config.yaml
num_hidden_layers: 13
hidden_size: 64
num_attention_heads: 2
num_key_value_heads: 2
head_dim: 32
intermediate_size: 192
vocab_size: 1658
hidden_act: "geglu"
norm: "rmsnorm"
norm_place: "peri"
norm_eps: 1e-06
positions: "rope"
rope_theta: 10000.0
rope_fraction: 1.0
qk_norm: false
attn_scale: 0.177
bias: "none"
tie_word_embeddings: true
parallel_block: false
extras: ["capped logits"]
init: "normal"
init_std_qkv: 0.0625
init_std_o: 0.0123
init_std_up: 0.0625
init_std_down: 0.00708
optimizer: "ademamix"
learning_rate: 0.0012
beta1: 0.9
weight_decay: 0.2
lr_head: 0.0114
max_grad_norm: 1.0
warmup_steps: 471
schedule: "wsd"
decay_fraction: 0.924
decay_shape: "exp"
final_lr_fraction: 0.0
batch_tokens: [16384, 32768, 49152]
max_seq_len: 128
doc_mask: false
train_tokens: 156800000
max_steps: 4947
dataset: "wikipedia_en"
Each number is 200 + 40 x the weight over its row's rms, rounded and kept within 0 to 999. Layers, rows and columns count from 0. The size before them is the row's rms in percent of the matrix's.

# down: layer 3 MLP down (transposed), 192x64, rms 0.0925, rows 157-191, columns 0-63
# gate: layer 3 MLP gate, 192x64, rms 0.111, rows 158-191, columns 0-63
# up: layer 3 MLP up, 192x64, rms 0.109, rows 158-191, columns 0-63
down157,104,147,211,209,238,132,169,247,233,163,203,192,186,210,154,174,133,157,237,226,211,228,204,195,169,102,284,188,219,205,178,171,241,194,161,177,197,159,172,179,134,274,254,149,207,176,199,174,142,254,221,161,234,194,142,160,100,200,247,188,168,204,257,165,201
gate158,092,202,128,136,241,266,192,121,149,188,235,223,185,172,145,245,218,178,167,157,237,215,174,128,228,208,180,167,276,171,185,180,219,204,182,222,218,153,216,260,259,203,226,197,234,201,181,287,212,197,256,275,162,159,190,179,207,184,208,227,254,176,125,275,180
up158,099,148,139,156,173,206,188,182,190,185,190,209,246,113,197,178,202,153,165,301,122,271,161,234,213,138,214,239,152,219,263,177,163,210,212,195,243,220,185,224,241,185,123,197,222,171,175,227,190,188,201,225,304,195,188,179,167,116,256,180,222,233,197,183,226
down158,106,225,217,224,174,120,238,242,165,197,177,141,209,201,250,158,226,179,238,175,261,209,200,234,188,274,138,257,164,216,149,252,172,142,248,210,158,228,210,121,192,269,218,271,190,208,226,183,232,227,189,176,266,240,158,216,231,185,147,185,154,226,243,129,154
gate159,094,185,135,176,196,153,116,175,186,246,158,185,263,205,145,149,232,173,254,173,202,218,195,262,171,222,191,267,156,259,179,204,196,137,264,243,179,230,242,159,201,237,145,140,213,157,197,201,159,153,222,238,270,288,223,163,191,242,212,160,204,152,166,198,193
up159,091,184,239,174,235,174,181,193,182,195,223,136,197,172,173,238,196,196,186,207,218,196,203,199,233,203,180,278,178,276,121,220,256,146,262,198,212,160,199,261,136,171,114,220,222,221,148,202,164,127,229,223,222,217,236,92,216,289,222,217,270,220,208,214,181
down159,090,201,206,179,230,221,226,201,148,230,178,271,163,208,197,185,180,162,228,133,166,134,171,162,187,179,220,125,233,186,260,181,137,267,118,215,245,232,189,199,251,221,225,228,171,183,179,194,297,275,209,208,243,146,236,280,245,202,174,193,148,151,159,216,212
gate160,099,269,163,187,178,209,177,153,208,169,146,210,183,74,211,244,151,209,164,187,190,214,178,166,178,185,207,197,234,99,198,119,185,193,179,160,251,235,172,176,205,147,139,227,198,247,187,177,205,250,207,192,181,141,208,183,131,225,180,214,167,125,134,264,178
up160,103,214,211,321,150,198,162,192,183,231,207,172,187,193,157,223,237,166,178,173,200,151,233,175,245,186,196,150,86,170,240,235,244,179,157,169,190,129,135,220,205,285,189,225,182,211,209,211,197,165,160,131,181,212,146,175,223,147,125,228,169,163,244,187,195
down160,103,136,196,240,186,213,290,210,220,184,190,189,171,188,215,113,201,189,171,234,202,121,270,206,193,205,184,195,163,154,181,178,139,227,115,171,278,206,241,194,209,243,232,181,237,132,164,147,171,188,246,150,171,171,168,242,254,218,201,249,213,112,173,202,153
gate161,093,211,237,161,191,162,193,236,174,195,228,252,236,168,151,133,255,193,201,170,250,254,171,189,173,230,211,219,247,207,268,193,150,211,208,201,120,223,174,249,181,220,189,268,173,129,176,206,262,170,188,149,206,260,235,233,101,130,220,240,120,234,163,204,214
up161,088,197,208,182,152,166,162,184,215,189,198,270,182,119,280,267,192,230,236,238,231,204,199,258,204,244,204,83,257,205,245,182,239,207,201,192,241,260,183,140,234,226,158,245,229,173,219,223,244,176,252,207,166,144,113,238,218,197,180,196,231,150,175,218,243
down161,091,133,188,154,232,231,196,233,214,162,201,129,280,239,192,178,243,168,211,220,159,181,149,187,260,173,152,241,189,182,215,238,263,137,228,167,216,153,198,238,127,166,179,111,240,161,185,161,131,198,162,175,144,222,250,182,217,231,179,147,165,242,245,153,213
gate162,106,168,225,189,146,256,247,199,169,177,200,191,146,184,188,243,185,235,253,233,88,249,274,192,236,235,268,213,176,267,174,157,137,177,274,225,201,179,167,155,227,188,233,203,236,215,207,183,201,222,169,272,162,220,279,237,236,198,182,248,194,251,254,205,235
up162,096,211,215,176,157,169,264,136,200,155,240,266,179,209,190,177,155,206,204,209,203,323,204,180,210,130,249,158,214,273,165,112,221,219,215,276,207,152,250,154,235,214,171,180,183,181,243,229,188,137,218,197,186,172,247,167,263,197,186,206,180,218,181,149,139
down162,097,200,209,204,205,209,197,187,175,237,162,137,174,230,175,182,275,209,184,195,245,128,256,209,207,240,160,146,166,131,274,282,166,132,200,225,209,208,208,234,160,119,173,154,164,260,229,193,198,240,212,164,184,169,117,185,132,213,128,160,235,200,244,206,228
gate163,112,277,244,220,239,175,201,214,245,211,181,180,248,183,141,203,239,218,187,174,194,257,192,171,217,146,165,224,200,184,184,236,255,140,292,251,182,205,126,239,187,97,221,233,213,188,191,217,188,226,190,233,167,318,163,209,151,230,165,164,166,167,187,260,224
up163,106,192,134,273,238,117,266,214,225,261,146,209,192,167,168,198,156,163,225,220,211,222,211,202,154,238,158,264,183,169,236,135,215,249,190,208,227,207,241,224,168,214,200,157,211,185,153,250,197,230,165,204,191,197,223,265,127,215,256,218,127,247,296,205,152
down163,121,154,171,236,203,156,156,150,155,249,167,222,212,156,171,139,212,241,243,187,216,232,223,263,168,213,230,202,192,152,175,198,162,232,174,182,175,148,254,162,200,250,274,291,217,186,158,306,254,235,236,228,200,195,145,225,199,282,198,219,187,185,258,161,168
gate164,100,149,188,240,232,217,167,154,255,155,254,223,240,191,205,297,226,207,169,216,206,153,223,253,173,109,198,163,201,165,167,237,164,179,213,125,190,160,168,172,170,188,227,244,249,271,182,137,233,166,192,227,250,279,219,251,190,155,269,190,172,189,198,250,231
up164,093,177,271,151,189,166,136,229,170,184,213,202,197,235,130,218,148,214,256,222,167,160,228,180,160,183,113,234,183,180,183,136,214,252,184,179,153,208,200,171,178,162,186,257,239,208,232,181,225,218,141,214,265,232,232,276,157,233,237,271,260,211,250,262,256
down164,090,230,196,236,124,174,282,192,180,218,256,174,180,234,146,150,181,230,239,196,211,180,135,229,159,239,209,222,164,135,213,186,241,194,179,267,182,179,185,240,272,235,239,202,250,167,209,234,242,253,275,222,123,127,138,198,217,206,133,192,232,210,204,191,141
gate165,108,209,202,189,167,227,206,147,260,196,201,121,196,157,208,165,248,205,212,111,252,136,252,211,211,236,248,193,189,148,168,265,192,194,208,149,190,169,237,231,217,196,293,195,195,208,217,232,177,219,150,306,209,203,182,238,195,276,135,136,161,173,247,224,187
up165,116,245,247,193,197,274,239,196,294,206,167,166,225,225,175,159,223,186,216,213,174,188,224,200,269,256,162,218,182,224,298,147,235,233,136,210,164,208,216,129,244,123,182,187,245,126,241,188,170,242,108,210,208,211,182,242,168,187,214,189,214,256,225,174,223
down165,116,201,254,190,221,243,122,194,184,136,177,245,199,200,171,206,192,141,191,224,214,188,119,235,203,219,133,272,194,230,197,169,226,213,162,246,205,267,218,213,236,231,136,174,206,197,298,218,243,255,199,169,156,166,179,177,133,176,215,265,207,304,163,213,221
gate166,098,250,206,191,257,157,187,139,234,223,177,228,152,208,210,274,105,249,240,178,239,147,154,173,208,152,198,295,198,201,161,217,147,180,225,236,228,196,201,196,160,209,243,150,209,191,168,187,140,190,214,256,118,127,141,212,198,180,233,230,150,203,251,152,220
up166,102,192,193,157,160,208,124,186,197,154,261,145,230,209,192,190,187,204,199,209,216,160,208,192,214,203,181,200,208,151,98,236,231,200,169,266,243,266,191,262,216,206,190,266,178,208,184,160,274,111,198,177,161,189,240,252,206,192,154,136,108,198,193,158,124
down166,097,206,165,148,218,155,212,203,263,275,139,244,117,191,208,252,185,228,157,187,250,196,200,205,174,212,270,230,143,169,169,193,171,202,225,192,238,204,177,233,147,208,188,177,249,201,161,166,148,214,226,231,206,43,186,267,202,203,203,223,258,229,202,238,220
gate167,097,197,186,212,231,145,160,256,134,165,202,116,283,182,188,246,186,179,228,103,184,239,210,239,210,203,163,284,171,212,329,187,203,207,231,228,205,285,178,257,234,212,172,179,242,189,172,203,256,173,202,196,239,160,199,187,188,179,202,187,246,196,228,225,233
up167,095,215,186,182,152,144,219,206,196,255,201,190,179,176,243,213,104,239,220,178,105,125,230,301,224,204,192,237,214,185,186,190,152,225,208,235,167,273,180,235,100,202,168,182,213,199,189,153,176,179,178,184,184,175,244,201,220,119,186,213,144,235,179,266,248
down167,091,163,161,211,235,259,246,146,249,157,214,273,158,257,204,218,247,181,223,280,227,239,212,167,202,170,280,116,241,187,185,161,246,205,163,209,220,163,187,158,269,185,214,244,204,199,248,259,238,264,206,198,162,230,207,186,170,285,258,214,205,144,211,184,208
gate168,093,240,174,173,174,138,279,237,191,214,204,243,105,203,236,266,246,147,214,220,180,184,207,164,188,208,149,221,159,207,263,175,218,126,251,209,222,199,214,258,141,219,254,210,203,238,205,183,266,221,193,179,184,229,201,178,260,176,157,243,241,249,90,226,178
up168,092,211,223,181,203,231,198,192,209,274,257,228,231,229,215,234,225,232,199,162,210,219,215,173,220,95,224,164,193,243,193,175,260,125,252,277,179,179,176,188,208,180,150,195,224,187,238,263,267,206,200,183,194,194,111,124,240,178,199,153,261,210,156,213,102
down168,096,221,227,131,169,193,202,223,206,193,178,164,257,185,242,144,204,200,260,255,219,162,270,242,230,225,149,159,241,178,190,253,188,227,129,220,239,230,209,187,186,184,249,217,158,181,133,165,132,200,210,161,201,211,281,327,165,236,188,212,216,137,233,157,196
gate169,091,192,205,213,160,207,158,190,313,182,205,157,151,240,211,219,197,243,188,183,242,189,217,117,255,185,212,212,231,207,172,218,215,196,238,224,248,174,199,209,112,83,180,262,253,208,147,254,277,172,158,163,197,198,251,207,167,165,137,205,170,194,228,248,196
up169,104,148,221,185,155,171,154,162,197,221,213,249,164,272,182,242,179,197,146,201,225,153,218,194,227,190,227,219,219,173,196,198,258,213,151,312,236,151,227,151,166,247,191,189,240,207,247,163,219,156,98,157,244,287,227,143,191,177,188,139,206,263,205,235,204
down169,101,247,195,193,270,123,232,162,173,162,206,250,212,221,152,223,209,216,187,210,197,155,203,249,209,231,193,167,173,132,151,251,198,170,172,242,171,283,208,184,308,304,213,212,182,231,251,175,153,205,257,186,216,234,258,171,250,196,228,158,204,262,177,232,221
gate170,102,258,214,191,211,114,201,212,230,220,167,142,163,156,243,234,231,221,175,263,179,252,175,163,283,159,225,174,228,207,127,210,225,268,183,179,171,221,248,198,179,97,245,191,199,220,181,151,195,223,158,224,163,296,193,224,216,180,179,271,201,178,223,145,159
up170,108,219,258,154,238,236,142,232,176,246,240,169,275,236,174,248,280,216,169,226,257,145,210,221,190,153,169,198,199,233,175,214,185,165,204,134,219,230,169,178,179,189,215,275,237,229,246,133,176,211,234,139,110,180,194,237,212,262,199,268,211,206,257,244,230
down170,097,218,208,202,190,219,159,179,142,196,223,179,248,127,183,139,161,173,157,195,226,192,187,259,125,176,164,234,180,279,257,193,178,220,204,173,314,221,232,219,220,217,147,236,154,218,206,206,262,258,252,204,171,180,171,179,231,202,277,187,268,121,171,234,206
gate171,100,188,153,172,209,262,70,208,196,290,196,185,169,182,135,259,229,195,149,150,200,189,210,215,196,84,194,198,197,208,184,224,249,254,200,216,114,276,184,193,209,215,189,226,201,199,192,245,157,144,159,179,183,204,224,265,236,178,153,186,208,212,239,201,205
up171,100,173,169,181,186,191,198,181,181,227,297,200,228,153,175,217,162,155,106,184,187,195,253,180,166,129,175,265,168,152,148,161,226,247,157,237,198,231,208,148,196,180,116,199,272,218,199,182,242,170,228,182,201,219,233,146,112,210,177,242,198,217,167,178,114
down171,099,169,239,184,249,147,231,244,227,157,167,238,272,228,221,206,207,256,190,159,153,215,150,177,257,310,187,248,221,212,238,203,154,165,272,234,221,233,186,284,237,185,178,222,221,176,180,238,181,312,279,186,189,175,196,229,199,191,216,186,197,187,192,143,230
gate172,095,216,198,234,192,204,213,212,197,249,170,218,201,229,199,206,119,154,233,188,129,245,212,138,186,184,210,239,223,156,194,155,235,173,171,286,193,295,274,211,155,180,210,155,192,147,237,220,262,191,249,238,131,191,194,192,239,257,251,146,111,248,204,186,230
up172,094,198,159,198,239,220,156,211,220,183,213,190,283,154,119,125,161,237,241,201,202,173,244,255,221,193,193,152,128,170,168,244,153,155,169,255,190,308,190,189,196,216,228,242,237,159,209,231,140,144,167,228,178,221,257,232,182,184,232,188,256,197,277,186,214
down172,096,222,188,147,174,196,244,214,187,219,191,187,136,242,239,204,275,190,140,233,151,162,111,184,139,238,192,226,175,225,225,185,219,260,227,80,269,133,210,256,147,191,177,114,213,245,137,223,172,223,199,165,203,198,161,188,212,209,237,197,196,196,187,216,154
gate173,099,182,205,258,124,217,172,223,221,270,186,196,155,172,254,120,217,218,245,220,166,197,147,143,141,181,227,225,235,181,214,142,221,224,184,227,137,201,264,197,159,170,242,191,125,182,169,206,201,299,209,186,282,208,158,190,280,212,238,203,214,189,263,192,180
up173,097,274,175,217,133,220,246,189,184,292,181,193,209,211,278,190,168,199,216,194,237,225,112,152,238,211,255,237,236,156,294,185,249,191,192,239,252,195,193,138,206,129,227,153,225,202,178,297,259,206,178,232,215,249,181,189,195,228,232,204,169,216,200,220,232
down173,098,190,231,233,164,223,194,167,193,179,200,209,165,264,146,187,181,176,186,172,212,283,206,259,119,188,161,171,161,234,184,230,219,169,135,228,242,209,164,148,254,251,176,211,172,222,157,174,158,207,153,109,172,167,140,205,212,132,109,171,289,204,169,186,214
gate174,086,232,200,195,210,179,205,250,174,238,201,188,189,198,240,196,162,103,171,159,229,210,158,135,134,176,151,265,153,200,237,99,161,225,163,163,182,160,278,211,198,223,197,204,225,212,308,223,213,244,192,167,228,209,190,164,225,202,156,169,201,205,268,147,275
up174,087,153,202,167,154,264,173,177,214,154,113,174,221,247,184,173,219,287,155,288,244,173,209,178,200,191,284,239,210,132,153,243,185,203,194,253,249,194,226,280,203,226,224,174,239,223,98,193,209,216,240,209,222,256,185,197,158,175,233,211,182,211,184,233,169
down174,085,225,164,233,282,167,256,233,210,204,220,211,249,185,202,285,149,104,218,177,143,224,180,225,199,234,160,165,201,231,226,113,202,142,218,184,148,213,226,180,224,246,213,231,176,228,304,205,151,184,174,211,181,144,209,238,204,254,178,157,182,122,201,178,236
gate175,096,170,187,157,259,211,200,193,148,192,225,208,164,164,202,159,155,141,171,200,311,209,144,207,182,181,234,152,187,168,177,250,186,182,188,220,152,220,271,242,177,158,169,257,193,125,111,172,208,170,213,196,222,139,243,208,222,113,188,233,186,183,270,138,179
up175,097,112,134,217,240,218,206,242,138,240,231,237,213,210,164,190,250,158,187,197,234,138,207,187,137,197,188,197,223,174,235,173,147,208,164,233,237,159,266,201,163,205,234,158,224,191,225,181,211,232,202,170,244,151,210,180,210,152,206,42,191,270,189,164,225
down175,099,212,245,207,118,179,196,198,222,203,115,157,243,188,166,237,157,257,229,146,124,145,251,157,169,221,208,190,197,256,205,210,191,232,228,181,233,227,217,150,189,254,232,161,141,256,214,242,229,265,143,285,163,219,183,236,184,228,213,166,216,235,153,259,254
gate176,104,167,127,247,190,231,244,205,249,214,170,184,217,197,196,223,181,182,263,194,244,229,228,232,189,242,196,207,216,145,277,174,178,192,243,167,171,237,212,190,258,229,254,181,248,236,152,179,132,150,165,281,104,229,171,259,275,256,229,212,167,135,187,221,221
up176,088,245,165,146,208,269,168,222,161,193,200,181,169,195,165,148,253,228,309,194,190,157,220,219,279,210,199,169,188,208,286,200,215,157,167,162,241,207,173,132,134,209,146,199,207,226,94,169,203,221,186,186,202,151,178,242,191,216,220,180,223,260,206,178,282
down176,094,166,287,194,200,152,81,139,204,126,223,220,195,222,210,195,226,172,133,220,188,170,209,118,143,193,257,179,190,246,132,207,224,220,134,224,237,236,173,212,202,240,212,228,148,162,233,222,224,213,188,165,281,257,244,206,163,190,164,202,223,200,173,146,211
gate177,100,220,180,156,228,246,148,114,165,224,179,179,159,251,205,256,206,216,168,239,175,216,273,164,135,214,198,163,157,216,178,173,243,201,178,204,198,258,151,211,239,111,175,260,239,233,191,280,165,225,158,258,211,199,242,134,181,186,188,219,207,114,219,144,228
up177,114,220,153,262,230,196,272,212,198,213,236,248,221,255,237,232,222,274,202,240,214,223,220,285,223,116,261,190,198,184,180,175,273,221,216,291,227,197,216,141,266,141,240,178,285,241,233,217,235,193,160,206,226,237,200,241,187,208,188,147,171,187,168,196,178
down177,113,180,211,233,211,178,250,165,120,151,179,237,142,216,167,268,198,301,225,216,190,245,227,215,160,139,238,231,159,237,232,167,236,195,169,213,279,159,177,129,234,140,209,202,216,233,232,229,187,201,246,237,131,214,239,155,188,213,227,93,180,203,193,179,205
gate178,109,227,238,206,174,176,239,183,259,179,249,183,217,175,223,224,213,150,214,113,221,270,199,213,142,134,219,271,153,194,214,208,208,208,190,223,183,210,261,267,211,167,155,162,261,191,149,167,193,162,282,202,188,211,153,253,224,169,280,173,131,243,123,198,170
up178,096,283,241,181,142,201,213,208,231,120,172,172,257,212,188,253,227,175,210,162,208,225,201,227,180,177,180,160,173,165,174,204,235,247,181,236,238,182,196,240,180,205,190,116,196,191,220,190,240,186,189,158,229,204,90,258,220,133,233,213,152,214,101,111,157
down178,097,212,142,144,237,216,131,174,203,244,175,186,238,213,156,234,219,225,204,238,228,120,251,203,223,284,158,149,178,149,216,220,153,257,266,247,147,182,122,208,205,268,206,213,185,170,181,242,225,241,145,231,218,210,182,172,141,233,172,249,260,199,250,245,204
gate179,094,206,181,300,244,186,143,150,243,139,176,147,183,191,237,187,133,196,184,172,238,239,276,198,202,231,209,226,191,154,242,233,142,204,189,265,177,216,147,130,157,140,280,192,204,183,185,219,195,207,179,269,195,208,198,197,191,184,171,176,93,167,189,180,144
up179,125,177,270,238,120,197,230,165,165,163,229,209,139,151,183,211,217,219,184,267,215,189,315,190,162,217,178,268,265,161,206,211,161,249,192,246,215,181,147,190,181,227,212,218,181,181,191,121,201,106,266,182,194,235,196,227,179,194,226,188,234,214,164,172,117
down179,113,182,269,190,154,222,279,186,188,186,244,213,165,204,197,201,266,175,210,215,222,180,276,226,133,202,222,299,240,157,160,224,164,204,169,254,223,147,152,247,242,205,206,199,178,259,208,163,217,132,259,225,185,152,184,247,202,183,260,130,245,194,201,222,126
gate180,092,198,221,139,242,228,131,171,206,177,219,170,152,189,153,223,230,265,160,185,148,215,209,106,168,231,111,247,146,228,230,131,259,245,212,205,182,240,159,188,145,228,195,173,168,178,206,181,173,145,225,207,185,201,152,262,257,206,258,195,222,247,204,150,134
up180,087,253,202,160,188,244,162,189,191,224,104,175,291,180,269,179,215,173,233,184,199,223,213,178,260,197,199,147,188,247,232,208,241,149,253,171,118,236,188,183,286,220,252,215,185,211,188,146,149,159,208,266,158,117,182,238,233,190,169,236,209,201,231,245,210
down180,084,194,231,205,225,161,176,204,165,213,146,246,155,167,178,239,211,160,177,240,130,183,224,161,122,235,213,245,166,202,144,143,185,264,159,208,171,189,238,246,132,161,115,173,210,167,248,181,193,212,195,175,252,309,216,185,162,181,260,162,187,215,218,151,135
gate181,086,200,151,230,126,245,186,236,185,256,199,201,184,231,196,135,264,177,214,173,119,258,209,198,196,127,190,166,257,137,191,220,182,220,193,206,251,212,223,197,196,155,181,190,312,191,248,260,220,247,172,269,176,115,200,187,234,225,170,243,220,187,141,234,218
up181,105,272,201,210,176,168,139,155,271,215,189,207,174,193,235,252,216,191,207,170,271,239,238,146,159,206,186,157,197,198,196,240,173,169,247,156,70,222,187,225,208,196,238,262,209,218,174,260,248,242,191,274,161,204,197,177,204,140,190,147,212,140,276,193,184
down181,103,218,185,227,168,216,214,208,177,199,223,233,246,212,202,216,259,193,152,205,122,234,174,178,173,95,210,139,228,127,210,210,161,199,201,213,248,198,173,239,223,167,173,178,306,206,229,298,296,226,205,259,190,136,162,150,191,214,145,219,238,181,225,195,185
gate182,101,234,152,151,253,162,200,219,202,218,212,234,310,160,208,189,170,219,221,171,215,178,252,184,224,159,283,168,240,237,161,243,283,218,198,208,304,282,194,166,160,169,222,118,208,157,122,178,220,169,153,262,208,204,192,191,185,184,188,200,179,180,181,205,198
up182,102,222,262,250,275,208,167,164,244,167,173,188,201,222,235,183,171,190,139,215,212,118,248,167,200,252,193,176,193,227,173,224,222,168,216,243,196,143,223,206,174,250,200,264,241,165,269,161,170,280,267,191,160,191,160,142,232,209,206,197,265,221,142,290,161
down182,102,130,166,200,141,164,303,229,151,229,228,176,228,203,119,164,236,225,165,195,239,268,163,283,216,168,199,269,243,186,182,170,249,266,228,197,198,227,168,220,215,160,205,189,188,253,165,178,199,149,128,184,210,192,256,234,187,159,192,229,136,217,253,178,224
gate183,100,171,228,214,156,209,186,156,141,256,208,180,216,261,187,170,189,163,177,245,112,271,143,136,242,210,224,177,218,165,216,217,166,211,256,232,167,230,189,136,190,221,175,215,227,118,218,182,236,297,200,167,196,254,197,172,188,182,238,224,108,178,244,132,218
up183,101,243,237,236,207,116,173,225,294,209,262,207,177,216,192,226,194,198,255,130,191,144,210,159,225,156,148,247,227,233,149,181,263,120,231,249,196,207,184,190,184,220,190,231,180,250,162,130,216,225,215,248,179,154,195,132,231,186,258,168,194,180,158,277,223
down183,099,201,169,198,257,182,138,117,143,206,197,184,219,204,205,191,158,142,240,188,153,251,136,192,217,220,207,123,217,218,201,212,206,254,178,131,154,184,232,212,189,181,223,223,226,136,223,203,194,259,200,144,134,201,125,159,179,131,210,98,177,243,221,136,186
gate184,110,209,204,225,224,198,137,190,209,204,201,249,208,205,251,270,211,167,221,191,225,220,170,272,246,266,289,186,167,143,199,176,260,232,257,200,156,223,168,122,214,203,199,218,230,195,214,187,216,217,298,269,166,190,313,251,219,220,220,259,224,181,199,181,156
up184,093,262,139,180,169,231,221,208,180,92,216,160,216,209,163,201,268,128,228,237,211,240,234,200,215,212,197,165,214,201,166,197,166,242,197,167,221,158,257,194,118,208,197,212,241,162,198,206,281,253,237,193,149,293,206,186,144,164,184,122,196,165,230,241,245
down184,096,160,261,207,182,255,124,246,194,186,228,211,197,182,263,198,198,255,195,174,228,251,102,215,168,152,157,161,163,173,270,208,256,236,189,264,182,224,139,235,216,182,200,232,133,202,249,207,159,202,211,182,187,113,233,185,248,156,169,274,234,182,174,159,166
gate185,100,158,274,237,256,252,262,214,249,207,203,224,203,239,236,216,256,132,178,182,244,193,212,178,203,240,216,222,214,178,183,139,155,145,266,224,183,237,213,208,148,171,208,209,231,289,268,186,286,249,194,243,187,152,239,213,180,269,131,154,191,196,236,204,167
up185,109,232,202,174,166,134,205,213,233,200,150,208,91,255,239,225,167,281,168,175,211,166,222,201,196,120,173,191,206,188,242,191,190,229,215,143,103,272,132,209,267,178,148,206,235,203,208,163,209,126,219,215,250,207,207,146,207,154,219,199,203,137,233,182,220
down185,116,167,249,230,261,204,219,216,223,192,200,183,199,285,248,284,207,179,192,245,194,192,186,230,227,196,244,121,198,241,192,145,165,180,255,166,138,159,168,225,130,189,210,135,199,224,245,255,254,239,188,268,217,178,224,216,215,256,116,220,177,270,236,249,191
gate186,099,230,199,302,206,186,243,223,288,167,179,228,154,240,152,205,221,241,180,207,222,247,149,154,295,232,172,160,223,201,128,206,187,242,227,197,226,214,148,262,220,172,206,246,235,180,182,144,155,137,173,226,202,156,189,243,231,240,185,151,141,176,201,130,210
up186,106,177,191,175,139,214,117,209,224,134,154,117,179,157,297,211,148,219,211,169,234,221,248,186,244,273,205,218,205,164,194,167,248,263,180,252,150,239,220,153,131,213,199,147,180,192,173,204,236,176,151,212,193,210,156,161,209,206,218,257,220,123,252,195,171
down186,107,167,278,213,216,217,257,224,230,220,187,156,120,260,150,247,137,236,168,252,231,213,173,115,195,230,189,199,187,136,147,182,221,261,222,147,214,164,198,207,169,226,266,187,236,203,159,167,200,167,143,188,180,198,182,193,167,277,175,228,137,212,168,112,185
gate187,097,260,165,231,217,226,184,196,242,181,256,198,263,213,211,230,162,272,161,173,240,149,146,172,232,140,192,196,207,130,158,219,220,245,243,121,144,176,158,142,232,156,191,235,204,221,126,232,224,287,239,145,176,205,172,161,217,190,160,253,201,193,208,139,159
up187,094,257,195,154,159,246,245,199,224,239,161,256,199,166,224,218,200,192,137,183,117,298,164,231,187,195,235,244,199,182,139,144,184,216,182,203,177,244,201,110,181,213,134,205,225,271,150,167,219,212,200,135,165,141,215,174,236,177,221,207,230,249,198,121,170
down187,095,68,203,227,250,169,176,188,100,214,197,154,175,150,172,197,202,152,231,186,190,211,252,235,202,247,236,206,208,234,267,231,201,124,205,258,181,185,155,232,185,214,247,132,221,224,155,166,212,148,203,215,250,211,249,216,125,217,238,183,261,223,173,213,221
gate188,102,179,262,276,250,205,201,212,215,315,253,244,200,276,255,242,228,179,215,189,161,261,207,215,204,200,205,199,199,243,195,161,178,143,209,197,227,193,220,212,204,206,247,262,156,194,153,245,225,278,208,223,173,260,145,237,99,236,176,240,174,194,170,159,198
up188,092,239,202,142,155,125,189,223,180,282,238,204,179,234,188,185,197,210,184,194,123,256,218,141,259,192,199,204,164,174,230,129,208,156,195,262,238,233,206,142,132,161,133,194,227,156,165,206,158,104,180,164,240,229,120,229,220,182,234,174,169,221,205,173,212
down188,094,232,184,154,260,252,215,213,219,96,177,166,250,164,187,193,254,191,270,258,287,218,221,203,153,203,238,187,228,228,223,201,260,181,159,173,184,219,192,193,247,189,250,221,132,194,198,223,181,232,229,228,95,199,204,128,199,185,121,185,215,130,217,215,170
gate189,103,188,214,234,224,218,209,170,173,188,233,214,166,207,167,204,235,214,210,203,174,194,124,207,226,240,241,177,149,200,239,152,97,221,212,107,176,161,157,199,162,94,156,149,177,173,181,172,234,259,150,229,121,157,240,217,189,173,105,189,203,165,222,150,189
up189,095,152,228,205,182,247,114,229,152,214,171,145,154,183,124,151,229,203,196,256,166,115,158,159,208,213,197,189,185,148,210,213,164,222,179,206,175,196,140,251,138,235,232,117,207,229,237,194,195,176,191,154,225,208,214,265,205,140,130,239,252,217,248,132,205
down189,096,183,209,235,201,200,315,258,165,203,196,222,208,196,231,218,149,178,151,219,124,224,218,130,269,189,220,190,164,191,164,272,255,198,256,208,222,188,250,241,221,239,232,255,181,178,235,248,80,195,226,189,193,270,177,171,195,221,260,236,228,192,200,234,190
gate190,102,169,194,195,120,205,243,240,175,221,243,182,232,297,200,128,225,173,196,157,182,199,197,227,134,170,219,274,222,200,218,206,197,165,137,262,100,240,210,209,197,232,186,241,193,216,176,226,264,253,195,209,209,282,195,154,186,312,193,161,193,182,216,205,177
up190,090,197,224,229,170,230,177,220,117,84,184,190,250,152,241,132,173,185,227,210,170,226,209,103,144,197,162,251,163,143,184,147,164,189,236,125,236,222,231,197,207,148,195,170,210,213,256,161,210,177,224,218,173,183,202,232,154,250,201,153,206,265,198,136,193
down190,089,226,209,176,241,135,217,205,314,234,168,216,156,203,190,261,253,213,205,226,194,165,195,238,159,224,222,95,218,232,194,183,141,224,198,251,209,173,210,196,227,241,188,192,215,238,172,164,203,237,127,188,282,152,195,175,200,138,247,222,183,121,250,262,247
gate191,106,154,288,224,213,229,175,144,123,253,165,232,182,188,180,223,192,161,223,149,222,270,174,193,209,200,189,205,198,182,202,154,176,222,215,214,213,198,129,222,177,196,194,200,68,226,180,185,226,206,194,180,193,153,314,266,185,131,259,192,212,245,194,172,149
up191,094,120,182,264,218,149,224,230,202,180,187,199,267,192,219,255,178,215,202,183,169,206,258,259,156,263,218,180,209,197,188,127,263,210,154,180,167,209,162,186,169,196,206,142,215,292,151,198,145,167,206,113,159,177,123,196,253,205,200,136,176,239,170,200,147
down191,095,198,127,189,146,184,196,221,184,131,277,185,200,132,189,204,246,224,177,263,219,177,180,280,142,187,235,203,183,186,274,255,143,212,193,231,236,183,259,163,185,215,153,139,206,127,184,241,261,268,191,272,239,186,235,210,186,145,224,235,151,204,190,194,192